From a checkpoint of a small transformer trained on Wikipedia.
Size: 14 layers, width 320, 10 heads of 32.
Each number is 200 + 30 x the weight over its row's rms, rounded and kept within 0 to 999. Layers, rows and columns count from 0. The size before them is the row's rms in percent of the matrix's.

# layer 2 attention output (transposed), 320x320, rms 0.128, rows 75-95, columns 0-159
099,152,254,188,223,169,207,188,216,224,199,213,203,179,245,160,164,232,197,180,213,241,253,204,201,220,211,203,188,176,213,136,195,122,162,199,251,187,221,199,190,222,216,167,173,214,185,244,201,169,194,168,196,243,204,135,132,213,185,206,168,216,228,204,228,230,250,193,197,202,191,193,194,169,182,249,135,169,221,233,212,181,203,181,235,292,189,207,191,190,226,219,264,174,170,206,206,157,168,205,177,146,218,197,214,248,194,178,203,226,206,213,211,207,261,161,235,228,162,167,196,178,193,236,171,203,213,215,237,186,138,165,208,208,173,185,213,210,167,225,211,201,200,208,182,210,226,259,225,199,178,247,168,246,181,141,223,190,210,192,229
094,178,196,226,268,209,209,171,189,174,166,152,237,188,249,218,165,186,220,226,182,172,161,162,170,212,215,194,183,199,188,175,171,178,166,227,234,215,182,214,210,165,203,224,156,210,205,226,224,175,178,217,256,215,163,226,188,197,237,230,202,220,260,234,203,162,191,216,172,259,218,257,261,197,205,193,216,179,141,163,179,233,207,201,186,178,205,173,209,217,151,197,200,241,205,254,194,206,191,216,205,191,157,175,191,184,161,199,173,167,198,194,223,167,229,232,179,193,223,175,171,184,166,197,186,168,247,173,195,189,204,195,198,233,190,278,184,143,242,199,185,223,227,217,183,167,195,180,223,149,207,171,183,187,218,142,175,237,185,229,208
091,212,205,210,157,251,254,233,272,230,198,201,160,175,241,169,187,220,191,230,161,219,176,218,161,215,193,162,190,223,152,210,176,170,209,205,152,201,193,216,155,193,247,158,247,191,193,202,150,163,213,136,207,212,183,223,254,205,215,179,215,169,205,192,169,179,197,276,241,211,128,176,192,226,218,173,167,206,173,229,266,179,193,186,176,232,175,235,225,203,193,197,220,227,161,134,165,244,221,205,224,216,159,185,162,190,221,205,147,180,215,168,158,208,159,194,195,250,210,202,200,165,202,179,190,206,193,181,222,197,202,189,211,278,153,148,211,147,198,196,261,201,200,175,209,186,219,183,183,165,215,222,210,172,186,196,211,178,214,197,197
099,222,220,211,192,200,277,201,196,187,206,260,181,158,191,160,216,188,195,209,148,180,203,254,241,136,100,166,238,218,217,201,190,213,208,210,185,222,169,177,235,236,186,189,153,233,229,222,213,204,234,249,175,180,173,172,192,179,224,173,227,235,227,168,173,206,180,171,136,177,170,154,181,205,249,207,179,212,163,198,195,209,207,198,190,206,202,186,228,204,190,174,225,190,144,199,214,194,178,134,251,199,223,149,229,204,158,205,199,216,217,183,220,258,209,205,207,207,258,195,225,216,154,249,204,164,164,194,208,196,205,228,206,262,236,233,147,212,255,177,202,178,222,160,164,188,181,153,226,219,181,185,152,200,203,202,227,175,198,162,168
092,185,195,160,214,190,202,230,189,211,222,194,140,203,200,221,225,198,191,171,192,189,178,135,243,259,180,235,204,180,276,203,222,140,161,163,208,192,192,175,156,186,223,215,201,167,166,161,223,192,205,191,177,161,215,162,255,207,146,219,176,202,202,205,183,163,220,205,171,229,187,182,195,226,179,217,186,237,203,288,182,204,166,200,196,196,254,200,172,216,187,257,191,180,174,171,201,224,201,164,156,226,211,217,221,208,228,184,175,214,198,162,195,213,158,187,224,220,162,191,157,169,203,208,157,247,189,202,232,178,242,204,252,188,209,193,202,220,226,187,226,191,198,173,205,224,198,196,256,205,215,212,203,173,226,188,229,178,193,218,214
098,208,194,254,204,149,250,207,236,189,171,178,184,156,207,187,239,194,197,241,208,156,183,168,158,154,223,181,219,179,204,204,155,141,181,178,170,169,166,193,184,239,202,167,209,231,170,267,191,196,233,174,185,201,195,189,256,229,199,129,208,233,222,213,177,164,186,159,165,227,205,192,198,182,196,243,198,233,135,177,199,278,208,216,198,196,148,212,238,192,204,244,197,236,189,150,232,218,179,211,232,224,199,204,185,208,156,174,211,161,204,177,214,204,258,145,212,243,246,177,202,211,131,197,236,209,181,256,219,228,181,235,149,219,210,265,206,170,212,199,183,182,184,207,251,157,211,172,196,224,185,197,210,196,206,208,162,173,218,218,244
099,252,202,229,220,234,201,182,173,187,195,174,233,151,218,158,154,193,159,249,210,239,209,192,178,226,198,257,183,206,129,207,216,206,175,211,175,155,175,199,207,258,244,161,171,184,151,201,187,205,181,203,221,203,210,182,181,205,180,221,165,244,242,216,207,196,167,240,214,232,201,189,217,242,193,187,213,218,182,294,218,190,184,195,180,212,198,204,196,172,192,152,204,238,229,196,178,174,179,220,228,151,208,231,154,160,201,245,208,163,211,179,234,194,231,210,212,189,163,209,261,184,216,249,164,188,221,200,188,215,158,202,172,211,189,223,211,215,179,182,174,248,189,173,188,223,213,245,218,250,165,178,163,194,120,132,228,217,171,173,203
102,244,114,179,224,190,247,198,160,236,200,230,162,190,155,211,186,218,203,222,209,188,167,208,216,208,189,204,125,169,184,211,254,218,204,152,194,167,228,196,198,189,199,195,203,236,208,283,147,215,177,225,240,176,193,262,218,161,178,175,123,138,212,215,205,191,189,236,205,188,197,195,215,178,197,263,217,200,198,210,181,246,242,237,127,194,163,189,201,216,185,205,198,178,205,176,220,174,208,252,200,212,175,179,208,217,237,191,221,215,218,178,222,181,196,200,206,201,251,258,200,175,256,232,178,139,190,193,204,218,163,171,180,181,224,170,201,232,277,170,189,215,166,193,163,175,223,171,243,198,241,233,245,218,207,161,228,200,230,148,217
095,219,235,198,219,171,226,203,171,186,189,235,217,193,254,200,164,197,180,185,191,208,180,184,248,127,215,193,212,200,181,219,191,171,161,224,140,170,199,225,179,217,138,144,181,244,178,167,301,193,222,226,198,227,166,241,141,204,195,217,122,219,204,191,226,244,200,159,201,210,186,177,186,171,195,175,175,176,232,209,217,206,182,195,231,172,198,205,176,155,208,192,175,205,202,253,173,228,89,188,263,222,213,194,147,174,184,178,205,206,198,130,209,148,225,237,210,162,226,218,187,199,292,186,244,217,195,214,230,242,275,204,179,216,213,206,231,226,161,121,225,169,182,168,190,199,151,245,214,166,191,196,203,221,179,234,226,206,203,168,173
102,178,249,188,218,244,235,246,202,207,229,243,222,244,224,194,216,241,205,206,178,255,201,159,227,178,236,232,166,156,131,184,189,184,237,169,178,225,217,225,221,190,219,198,180,243,172,164,173,156,218,220,170,204,218,177,150,180,197,209,274,167,212,178,238,227,174,210,199,260,225,197,124,188,186,221,199,220,214,165,158,194,213,233,175,194,221,206,182,145,209,209,217,210,199,220,258,230,182,244,215,220,197,214,239,203,183,203,231,188,216,217,217,164,195,201,163,163,217,188,230,205,190,155,192,168,180,183,232,187,185,168,208,189,218,212,204,163,242,169,172,209,232,196,177,190,260,219,156,237,217,175,212,176,161,185,216,181,258,215,242
096,141,230,247,212,247,243,245,186,158,211,189,178,233,168,238,182,260,213,186,226,175,206,209,154,232,169,182,171,227,190,162,235,181,227,212,180,223,216,230,244,215,199,237,204,150,257,172,182,207,199,240,234,173,189,160,214,189,174,226,201,252,165,249,179,221,209,163,241,178,104,192,158,194,151,215,239,214,130,194,227,244,212,177,230,260,220,196,179,203,191,162,179,219,248,187,234,157,186,199,195,216,191,182,129,153,207,249,205,156,168,224,201,165,204,209,165,158,199,155,215,216,192,248,190,175,203,168,216,188,241,153,160,204,216,208,164,193,191,145,202,222,225,130,201,183,200,199,205,164,171,178,202,223,233,193,191,229,220,232,151
094,211,190,191,198,205,176,164,151,256,227,191,247,244,154,215,186,198,169,208,163,179,125,241,223,162,233,202,202,187,171,229,198,210,172,175,149,192,231,223,209,202,185,216,173,200,156,264,175,173,233,194,188,244,144,191,183,160,186,229,246,235,123,246,213,186,203,213,268,187,223,230,144,170,196,236,149,263,222,203,174,213,185,223,210,181,213,195,230,201,193,239,210,204,177,238,228,138,235,245,203,140,185,216,224,198,178,156,175,237,169,244,137,194,223,186,162,211,270,183,185,246,195,224,251,184,198,206,211,224,238,166,165,212,220,183,213,201,194,218,208,244,194,159,266,169,160,189,204,260,185,240,278,251,235,202,223,187,173,217,225
099,198,171,253,204,199,208,254,210,186,178,200,153,189,217,264,228,190,210,193,175,138,172,203,205,179,218,166,171,145,208,225,193,184,214,185,208,173,223,231,152,184,168,222,200,176,195,229,220,216,173,166,190,172,216,235,171,210,219,197,217,207,243,165,215,171,193,215,182,245,157,147,228,254,200,204,187,193,194,205,150,248,229,170,161,216,228,224,167,140,169,193,216,276,192,163,212,163,248,198,146,173,197,173,197,187,136,192,206,221,199,230,203,207,157,246,205,189,223,197,213,212,233,218,147,210,253,193,235,192,192,182,139,259,210,142,251,225,172,203,218,179,197,197,188,147,211,182,245,158,188,164,135,132,228,244,186,196,157,176,208
105,226,190,220,215,213,245,186,201,183,144,199,194,199,178,194,167,222,245,259,164,191,200,210,220,212,214,195,213,268,238,209,164,156,253,162,235,253,184,179,236,209,233,157,183,152,188,225,165,215,197,163,206,197,207,203,213,202,259,181,242,216,203,219,213,200,153,237,231,150,208,203,226,192,173,125,208,184,212,190,209,201,145,199,196,216,199,175,174,187,208,210,219,267,196,233,203,250,197,163,160,279,176,170,179,159,215,160,219,191,240,237,141,226,198,198,237,202,256,171,185,142,200,184,224,281,169,219,208,221,217,171,223,188,188,189,178,196,164,216,187,192,215,184,195,222,147,210,215,249,199,216,221,143,220,172,198,148,229,183,192
098,176,179,148,165,191,188,206,184,195,177,208,183,220,129,165,124,217,182,184,188,158,215,216,149,244,159,170,217,176,222,164,183,209,205,217,187,186,112,239,235,239,166,218,166,223,224,175,250,185,186,209,242,206,212,204,160,147,227,205,209,210,188,199,226,192,184,199,205,222,181,225,194,241,183,225,209,233,183,211,221,183,187,199,184,171,152,232,193,140,200,259,176,210,187,205,236,226,167,132,192,185,225,178,175,172,248,229,252,145,182,223,199,220,211,181,219,194,193,240,204,161,189,213,173,162,217,204,217,177,247,249,124,191,174,222,182,212,174,205,189,189,212,213,160,199,209,133,220,231,196,174,194,178,203,154,191,194,255,145,241
099,131,241,205,233,214,221,210,231,195,230,203,206,192,199,241,229,197,241,176,225,191,178,187,227,238,153,188,243,216,199,205,191,223,151,215,214,149,206,209,154,195,171,226,168,176,165,191,226,185,203,234,172,249,214,222,210,188,234,202,194,177,221,242,235,251,269,190,188,174,189,199,195,265,232,182,168,183,191,201,242,245,170,180,187,206,208,167,219,188,160,228,183,210,161,191,221,234,91,147,161,224,150,194,195,186,203,179,164,175,190,205,193,201,198,240,187,200,215,236,200,238,182,171,229,199,232,168,222,168,197,218,201,181,210,156,174,241,221,165,175,206,143,195,153,185,172,196,200,260,200,200,259,225,184,191,257,233,210,172,152
094,226,214,235,212,231,235,186,179,203,209,218,227,196,166,157,249,212,251,212,144,207,212,211,180,180,186,201,212,193,178,216,248,169,226,182,175,205,232,186,162,221,215,243,212,188,208,183,124,182,180,187,167,260,227,204,210,199,120,197,175,190,214,198,169,200,243,217,218,290,180,234,160,181,223,175,214,185,122,199,207,208,172,169,215,182,187,226,197,204,191,161,149,179,207,184,171,183,212,170,194,197,177,212,247,231,192,223,171,185,219,237,164,127,294,192,183,228,166,209,185,249,268,182,197,229,181,136,196,245,200,214,211,183,196,245,220,247,178,199,209,186,215,206,208,190,244,215,217,238,197,196,155,171,241,170,188,203,210,153,227
103,204,206,169,182,176,207,158,155,226,171,238,160,177,193,157,210,193,133,177,224,225,192,215,193,207,138,190,233,222,233,173,206,199,230,193,210,156,161,207,199,182,219,211,171,157,162,231,208,266,255,179,171,208,245,150,203,203,151,233,241,135,174,184,237,234,117,211,194,192,166,207,263,144,245,235,161,191,174,141,220,188,252,199,198,231,191,211,199,147,181,171,182,224,212,197,250,204,185,229,151,226,219,176,179,187,195,168,193,194,208,255,210,173,181,213,158,235,198,158,249,250,160,216,223,259,237,259,189,185,199,219,174,200,231,185,205,278,202,193,153,185,159,206,192,186,196,199,221,156,186,183,206,142,196,193,206,193,135,241,202
097,188,212,159,166,177,204,150,155,195,235,142,201,183,141,198,211,225,254,264,166,255,203,217,194,191,162,188,246,191,221,181,217,247,193,271,243,211,196,219,226,178,195,241,186,227,153,194,178,233,199,160,220,242,186,204,217,208,211,232,247,226,208,181,180,204,193,202,222,218,221,178,240,252,264,203,250,168,199,187,196,187,174,189,196,211,212,224,210,123,211,168,226,242,226,197,202,230,261,260,213,208,255,214,147,174,234,199,211,257,203,158,217,228,169,204,191,156,209,187,240,148,219,231,237,183,197,251,167,178,187,180,235,222,241,252,162,242,233,170,255,215,223,188,198,223,216,256,234,192,190,183,189,234,233,204,197,282,160,196,198
097,165,179,211,181,216,223,173,225,158,237,198,185,217,212,167,201,231,163,187,256,256,173,193,162,207,194,204,202,254,234,255,165,220,132,147,159,230,208,199,194,142,192,233,205,170,200,216,218,254,138,185,210,226,203,182,154,208,210,225,237,204,168,246,194,173,151,196,185,191,248,190,130,150,190,242,230,216,162,228,158,213,224,212,243,233,209,149,181,220,196,154,232,210,165,230,160,218,158,205,164,232,174,234,193,167,213,257,256,196,212,219,239,204,165,158,147,205,158,228,168,154,187,183,202,207,227,152,235,195,198,238,195,167,184,194,204,271,200,198,158,234,204,233,221,178,182,146,210,243,221,213,268,235,149,222,221,194,133,208,228
096,235,182,177,185,221,205,187,219,228,216,201,225,208,213,218,189,185,229,235,210,182,229,171,230,179,239,222,178,169,222,165,201,168,233,209,190,199,206,195,206,204,226,211,228,171,182,221,207,192,224,182,226,145,143,150,237,187,208,205,215,193,147,229,150,192,176,217,209,175,172,266,183,200,159,159,162,220,217,195,133,216,177,238,200,193,201,192,209,224,184,245,186,219,274,176,217,207,231,248,215,200,188,235,213,170,233,229,188,146,141,234,218,174,233,263,188,197,217,173,177,222,229,217,285,156,243,172,231,165,252,216,183,191,209,219,209,139,202,195,211,212,212,188,239,198,180,195,257,181,242,231,187,207,192,174,234,180,175,150,247
# layer 2 attention value, 320x320, rms 0.144, rows 76-95, columns 0-159
101,274,241,230,228,254,220,179,159,170,209,213,202,219,177,192,262,221,209,217,226,192,183,221,218,214,217,180,256,203,184,163,222,218,188,214,207,138,201,201,236,194,197,237,173,149,196,218,254,184,146,236,175,196,197,196,199,220,175,212,180,227,177,194,252,178,214,250,148,176,146,202,163,152,207,203,209,240,210,207,224,201,231,158,151,203,188,215,214,217,239,160,173,178,247,172,195,213,201,212,242,203,161,205,183,173,179,235,200,214,188,238,187,246,198,208,193,158,227,205,267,235,221,248,255,149,203,202,188,196,262,245,251,274,221,162,185,280,215,223,184,176,209,183,169,178,208,252,214,210,198,213,212,176,171,199,163,147,183,209,184
096,181,148,182,236,179,163,192,236,209,208,213,198,207,186,224,243,164,193,176,156,188,212,208,186,193,170,247,195,208,234,216,220,186,183,183,181,215,181,176,150,210,213,188,200,240,235,227,151,209,173,138,138,159,208,174,204,211,240,200,188,252,177,202,169,181,222,190,213,182,189,218,192,201,223,203,179,284,212,196,148,213,196,205,228,186,164,174,242,175,171,208,207,165,213,197,190,290,202,219,202,169,205,192,219,243,227,166,234,238,216,208,218,215,244,235,186,162,184,196,212,192,205,239,203,183,246,182,185,163,183,276,154,185,213,200,200,187,196,174,255,205,157,217,259,201,164,228,194,239,239,148,200,233,192,209,224,205,199,171,183
090,190,144,160,197,223,260,212,202,220,236,224,251,170,241,246,233,147,226,233,291,181,244,157,258,232,213,183,175,166,156,246,197,192,219,284,209,244,274,207,141,215,217,142,187,242,181,206,205,190,222,185,180,202,156,179,193,171,204,249,183,203,192,176,190,157,140,186,213,193,247,246,217,198,197,173,188,193,273,196,261,190,186,231,205,191,223,178,197,136,153,216,190,182,222,210,201,164,212,232,216,193,187,192,211,163,241,201,204,197,237,221,147,237,211,232,233,160,247,229,234,223,177,175,218,193,207,198,211,216,205,213,203,153,172,236,135,192,188,167,174,227,221,196,183,230,198,223,205,247,236,160,225,176,189,252,235,189,190,190,208
100,180,203,231,246,165,210,193,207,144,123,198,144,240,197,210,157,162,218,203,221,161,194,230,222,208,232,160,253,234,239,163,169,209,207,164,166,211,177,209,204,208,257,178,165,197,140,168,203,236,185,245,198,189,168,234,151,247,222,222,181,185,168,208,187,229,198,204,238,221,185,195,171,226,225,226,166,184,186,236,203,210,265,265,156,178,226,185,206,176,177,180,204,196,252,201,181,175,231,230,244,214,196,189,237,207,163,169,208,167,154,223,183,170,239,184,211,177,178,195,174,235,183,225,209,170,192,198,211,183,198,253,265,198,190,176,239,191,253,232,196,180,169,211,192,223,169,205,190,218,179,174,184,183,226,181,239,206,163,209,170
093,187,201,194,180,204,192,218,216,178,185,216,187,223,217,217,151,197,195,167,189,179,192,173,193,235,175,129,230,148,209,250,173,182,214,182,229,199,173,171,202,210,242,155,217,179,239,161,207,223,142,167,225,182,212,211,194,155,214,176,203,214,135,204,179,204,204,169,163,268,197,273,193,230,140,181,230,142,229,213,215,217,159,241,181,208,198,206,203,172,252,169,214,176,213,212,210,189,183,210,220,157,249,178,213,215,225,216,192,227,237,193,180,178,151,227,240,201,232,191,171,240,202,195,219,181,114,188,214,199,188,183,169,234,219,195,216,172,215,212,213,217,263,241,165,187,182,243,156,188,155,175,188,182,220,249,210,204,234,168,185
085,175,156,187,198,196,263,192,223,187,243,224,146,211,198,222,180,182,170,213,150,183,183,169,201,171,131,228,202,172,188,211,189,181,244,199,192,194,246,212,217,273,204,233,162,180,227,179,188,189,202,225,241,218,258,188,222,156,210,187,211,221,219,193,206,227,178,205,172,170,218,172,223,256,192,192,225,166,141,196,205,221,183,222,167,220,219,232,157,251,170,224,153,155,167,189,181,270,281,177,161,184,193,277,241,206,180,243,194,133,227,180,205,209,158,152,176,182,190,199,209,191,254,221,202,164,207,211,201,230,227,165,177,164,179,209,158,193,182,219,180,211,163,154,218,202,165,208,183,193,177,163,189,202,207,178,200,190,130,229,174
109,225,229,214,221,227,238,195,240,224,204,178,213,196,261,171,220,228,230,202,162,205,208,193,200,216,201,251,246,194,200,226,259,169,237,181,174,212,171,152,162,194,219,206,214,177,160,223,237,174,200,197,194,230,240,164,238,165,226,181,181,230,172,291,192,245,201,156,207,177,232,180,178,230,178,264,235,161,260,256,214,176,170,212,181,197,133,191,199,225,218,192,183,170,220,202,200,246,216,200,209,212,226,235,179,206,201,205,209,226,182,160,202,204,196,226,152,184,214,220,260,235,257,184,202,184,253,194,201,210,253,174,200,231,221,229,152,192,241,235,204,188,221,228,214,195,217,172,231,238,182,213,222,165,198,223,153,199,228,196,181
100,228,181,197,176,157,209,194,218,178,205,221,229,172,208,225,185,166,167,204,224,183,133,253,259,246,221,138,132,215,218,195,168,224,181,223,138,210,197,197,247,202,209,204,112,197,174,216,230,199,236,201,230,191,138,164,194,216,177,197,233,210,215,233,208,203,197,178,191,184,257,145,249,221,181,181,168,165,206,205,191,181,235,204,204,199,233,144,234,202,205,237,235,177,200,186,231,189,224,192,217,152,201,245,246,209,156,201,179,222,210,171,234,220,172,195,173,237,239,174,223,171,238,192,166,179,219,206,201,182,210,216,207,201,215,264,174,205,179,162,204,185,191,195,177,201,244,208,203,163,200,164,208,228,193,236,194,179,227,226,168
102,225,224,190,252,168,200,213,199,207,197,228,194,257,247,220,189,165,172,260,217,144,194,251,165,214,171,146,180,237,200,105,197,179,214,201,191,163,236,193,194,221,233,195,219,167,216,218,185,187,153,201,224,178,178,205,183,240,232,248,176,127,207,169,217,223,249,197,213,213,251,170,210,166,143,219,165,242,197,178,207,233,223,211,225,164,180,176,204,258,203,226,241,232,237,248,192,223,206,212,227,187,238,188,193,229,160,180,196,208,229,213,133,208,200,182,185,249,218,184,227,177,207,257,249,181,230,205,231,237,216,197,227,250,143,170,220,240,185,186,224,200,222,201,202,171,212,231,188,150,209,191,227,189,214,232,222,237,226,223,195
094,177,199,206,197,127,227,206,265,192,210,175,199,277,159,233,250,179,269,177,187,220,221,220,167,192,186,188,212,209,181,270,212,181,181,203,188,182,183,188,147,202,181,181,172,132,219,176,193,162,223,210,208,213,245,243,195,208,183,200,275,197,221,171,219,208,197,193,160,221,229,186,189,200,185,194,201,226,213,231,128,210,196,210,178,226,204,246,157,199,229,157,238,162,179,182,177,206,204,170,207,128,202,177,149,182,211,200,212,260,200,217,210,187,178,164,157,205,203,216,177,191,250,230,226,169,238,209,181,158,150,147,175,236,196,209,238,212,236,192,266,154,175,164,241,167,203,186,208,215,196,253,231,220,246,192,183,217,207,198,254
105,236,224,200,221,251,231,197,154,205,200,197,174,191,219,190,234,170,309,227,185,171,231,197,164,194,215,206,195,206,217,202,160,179,237,243,208,246,168,152,200,182,176,181,242,162,143,226,165,144,211,183,189,232,209,178,224,213,170,175,195,158,236,183,189,233,189,147,117,246,195,201,152,192,275,183,210,211,227,245,212,206,205,218,229,167,178,245,182,189,200,210,183,183,227,206,160,199,157,132,211,180,217,220,162,190,212,198,179,208,167,248,197,139,237,178,196,176,153,167,184,181,223,181,199,221,211,235,169,186,223,204,200,260,240,163,206,208,262,189,159,209,215,213,214,169,202,198,164,191,187,154,216,150,192,216,203,155,229,233,200
102,228,180,244,187,240,172,174,143,224,188,244,254,229,166,244,152,201,225,183,186,209,204,190,248,169,237,209,238,194,221,179,251,207,253,184,168,165,200,168,160,186,218,233,279,178,281,207,200,164,193,173,248,198,235,212,178,192,175,138,220,236,216,166,154,230,138,216,210,218,213,154,148,199,141,189,194,193,225,235,153,233,183,126,223,262,155,273,231,225,240,175,208,164,176,217,182,163,240,209,189,241,202,178,217,189,202,258,209,226,201,220,227,159,216,177,263,204,225,169,180,244,178,199,234,239,207,224,149,180,217,165,219,185,208,252,164,215,223,196,193,189,239,157,229,189,154,212,185,231,216,238,200,192,200,178,214,221,218,230,233
101,138,174,145,206,209,206,210,187,190,233,193,204,174,191,203,200,192,227,136,243,186,235,148,215,217,184,158,189,162,172,227,159,173,216,175,165,231,212,230,199,241,184,142,237,230,213,244,217,200,204,223,151,200,131,210,185,203,199,220,162,230,146,166,211,217,179,212,240,210,175,194,227,198,233,191,206,201,180,164,179,275,192,205,244,184,224,188,179,130,215,178,163,163,170,207,222,159,211,196,210,237,196,202,240,220,219,207,209,190,180,142,187,190,201,221,207,198,181,140,247,201,172,169,227,164,216,184,203,228,190,254,165,179,202,217,137,176,222,204,202,180,158,161,177,189,135,205,161,187,162,237,142,253,181,192,255,193,215,203,161
101,245,195,222,131,181,184,163,194,175,195,255,203,166,210,262,144,220,219,214,251,228,201,255,191,171,206,235,220,181,246,208,249,222,227,200,200,196,153,206,194,222,239,213,188,217,192,195,171,213,237,213,180,157,280,236,189,289,209,212,216,201,200,182,212,204,211,230,200,220,204,158,214,231,203,183,216,184,177,222,254,218,187,221,162,145,259,206,208,177,182,222,211,197,240,183,217,196,205,140,265,209,154,197,218,260,179,191,222,203,182,168,124,245,231,190,182,209,200,204,232,194,204,215,197,187,140,159,181,152,165,235,216,229,220,196,256,203,183,178,246,161,175,195,197,181,202,234,196,204,198,200,220,234,189,186,254,208,121,197,191
104,245,227,215,193,213,219,200,209,263,223,186,195,181,187,157,181,230,215,165,236,210,218,239,198,201,201,175,191,169,223,184,198,183,247,183,141,184,209,133,150,204,216,184,213,160,220,208,147,196,192,227,257,216,211,160,172,249,210,173,173,206,206,161,192,229,257,194,233,232,203,249,204,166,190,175,174,214,249,167,218,166,168,169,217,216,160,155,194,211,230,226,236,249,228,184,190,194,186,149,167,191,246,204,205,175,174,223,193,151,187,203,204,164,172,226,205,229,201,178,184,207,258,169,160,185,173,221,218,184,179,209,132,200,132,221,158,211,193,210,146,183,239,167,146,193,197,170,170,227,147,206,238,260,192,162,160,177,192,182,244
096,199,256,197,227,182,235,184,188,219,207,132,208,178,220,209,180,194,216,211,229,225,224,166,228,280,196,206,211,188,156,180,219,162,184,194,236,199,176,213,165,158,150,152,246,193,224,184,159,221,184,206,148,264,140,146,194,177,211,165,235,245,180,214,209,176,260,195,218,160,163,137,239,221,208,196,171,153,242,226,220,176,229,201,214,178,198,185,189,178,142,183,236,192,209,159,170,236,199,179,249,175,160,155,179,184,234,153,220,147,171,210,173,252,213,151,214,137,221,222,186,175,257,214,201,180,251,203,157,149,193,194,157,220,189,220,215,210,242,219,198,271,207,220,207,224,150,184,239,161,220,198,200,253,175,210,203,226,214,157,217
097,184,205,212,225,225,142,248,223,211,175,195,233,135,183,229,247,207,237,194,282,183,242,169,152,178,205,176,214,198,170,237,168,231,138,197,234,133,178,236,216,210,197,178,233,225,203,150,170,149,206,180,223,145,215,150,183,212,185,186,168,211,193,178,196,214,179,218,218,165,199,197,147,149,215,197,211,160,200,214,270,226,185,145,185,183,233,216,220,153,191,212,181,208,250,220,224,221,199,210,211,206,180,200,196,218,219,177,201,220,210,160,141,188,249,236,212,252,226,200,201,194,222,172,187,147,158,136,189,163,191,217,187,177,178,175,190,236,181,195,185,192,211,164,190,201,242,227,227,199,147,180,220,209,208,203,234,230,223,167,160
097,232,175,221,183,189,141,233,220,185,178,178,235,205,158,177,186,165,153,170,195,184,214,210,183,222,197,236,176,241,158,222,266,239,197,189,218,248,201,172,270,152,209,189,183,227,243,230,172,166,205,169,219,214,227,218,180,209,183,231,210,249,234,215,266,203,178,172,141,188,201,202,178,231,200,204,197,195,266,160,172,235,173,215,197,159,258,203,217,165,216,197,178,208,149,209,233,204,216,215,153,150,141,202,231,162,204,215,188,228,270,171,161,170,219,197,237,189,244,184,249,198,211,256,176,201,205,228,173,174,165,180,183,222,228,189,157,149,167,218,176,203,238,174,227,179,218,220,223,239,255,180,157,213,161,214,241,221,204,257,176
091,173,190,192,213,180,182,190,191,172,202,227,168,222,152,199,173,216,269,194,206,195,140,187,208,133,195,234,211,199,121,192,211,276,214,162,249,160,202,203,237,196,162,215,217,169,165,198,257,225,185,262,180,200,195,228,231,175,169,257,196,196,171,149,219,210,254,189,181,207,257,193,243,199,182,178,202,210,147,188,192,194,228,180,246,232,180,228,182,185,218,185,188,195,212,209,243,192,179,143,173,214,146,194,213,202,249,151,194,187,178,233,220,172,159,256,172,216,188,217,229,175,201,185,138,145,197,214,222,217,234,167,199,178,201,170,199,165,224,190,247,198,181,216,163,210,228,174,208,221,250,210,215,188,260,219,193,232,188,212,207
095,264,221,237,219,148,235,220,204,174,226,162,209,260,240,220,172,211,252,217,192,218,242,189,201,196,216,157,146,265,176,209,179,178,214,221,198,181,171,178,179,212,197,235,195,217,194,183,191,213,252,169,204,169,173,153,259,230,219,211,121,172,203,215,212,232,144,201,173,194,157,257,199,153,123,209,258,182,173,211,163,269,198,211,195,200,170,196,183,201,240,157,230,199,207,162,217,216,168,204,201,239,169,189,145,222,241,168,221,221,205,174,200,301,170,195,195,241,196,183,246,224,244,167,201,224,202,200,199,241,234,213,239,191,192,205,184,239,139,201,209,211,199,215,193,169,190,173,201,161,188,188,238,179,182,206,173,181,235,239,219
# layer 2 attention query, 320x320, rms 0.127, rows 96-97, columns 0-159
089,192,189,201,186,222,163,182,152,227,155,190,221,189,193,197,166,194,181,222,201,209,163,112,183,201,200,227,214,128,149,257,229,251,243,216,169,209,185,213,213,171,166,232,203,238,203,225,223,149,275,196,216,149,240,161,174,229,229,247,191,220,199,226,189,226,155,141,210,192,186,192,214,167,169,205,229,220,242,202,195,207,201,178,150,179,252,163,208,261,191,124,183,208,185,188,207,226,195,234,190,226,199,195,182,154,204,211,164,224,185,176,192,238,261,195,223,191,182,174,239,167,256,230,213,172,221,190,200,181,166,203,194,186,165,214,173,159,170,203,249,238,217,202,237,244,227,209,184,189,160,193,148,200,168,157,172,171,234,211,212
084,191,218,217,186,208,191,191,172,169,194,220,221,202,216,236,175,162,198,137,221,192,238,195,172,205,254,240,209,230,190,184,184,239,262,225,238,180,172,181,178,241,194,232,200,202,174,221,172,207,194,251,167,137,227,201,180,237,231,209,243,205,167,228,196,235,205,232,216,234,198,186,193,202,154,160,184,197,142,170,220,193,204,211,185,168,147,187,179,234,247,210,218,230,189,233,218,206,197,215,199,225,212,195,150,172,231,185,199,179,223,221,139,256,198,199,201,161,206,183,204,205,233,192,188,227,207,179,212,205,208,251,246,169,203,213,230,199,224,184,203,173,223,157,164,197,170,204,138,233,177,254,182,183,200,213,233,144,212,175,209
# layer 2 attention key, 320x320, rms 0.132, rows 96, columns 0-159
085,162,162,211,263,176,196,199,235,219,172,205,168,185,241,232,224,273,185,171,233,199,257,197,200,215,168,156,204,235,240,195,253,194,204,199,208,209,195,145,174,138,190,236,198,175,280,203,274,172,157,219,197,196,227,221,179,167,202,231,205,203,221,222,245,198,238,157,216,218,209,152,223,208,247,201,188,160,187,208,197,176,183,246,161,200,209,190,187,191,148,188,184,181,197,216,197,206,169,194,212,223,233,159,210,189,130,198,220,187,204,178,222,254,185,219,174,197,204,217,158,188,165,193,224,203,204,161,202,170,212,213,195,177,196,259,194,215,241,160,126,157,225,174,145,218,176,186,164,205,181,213,201,214,184,228,197,214,194,223,207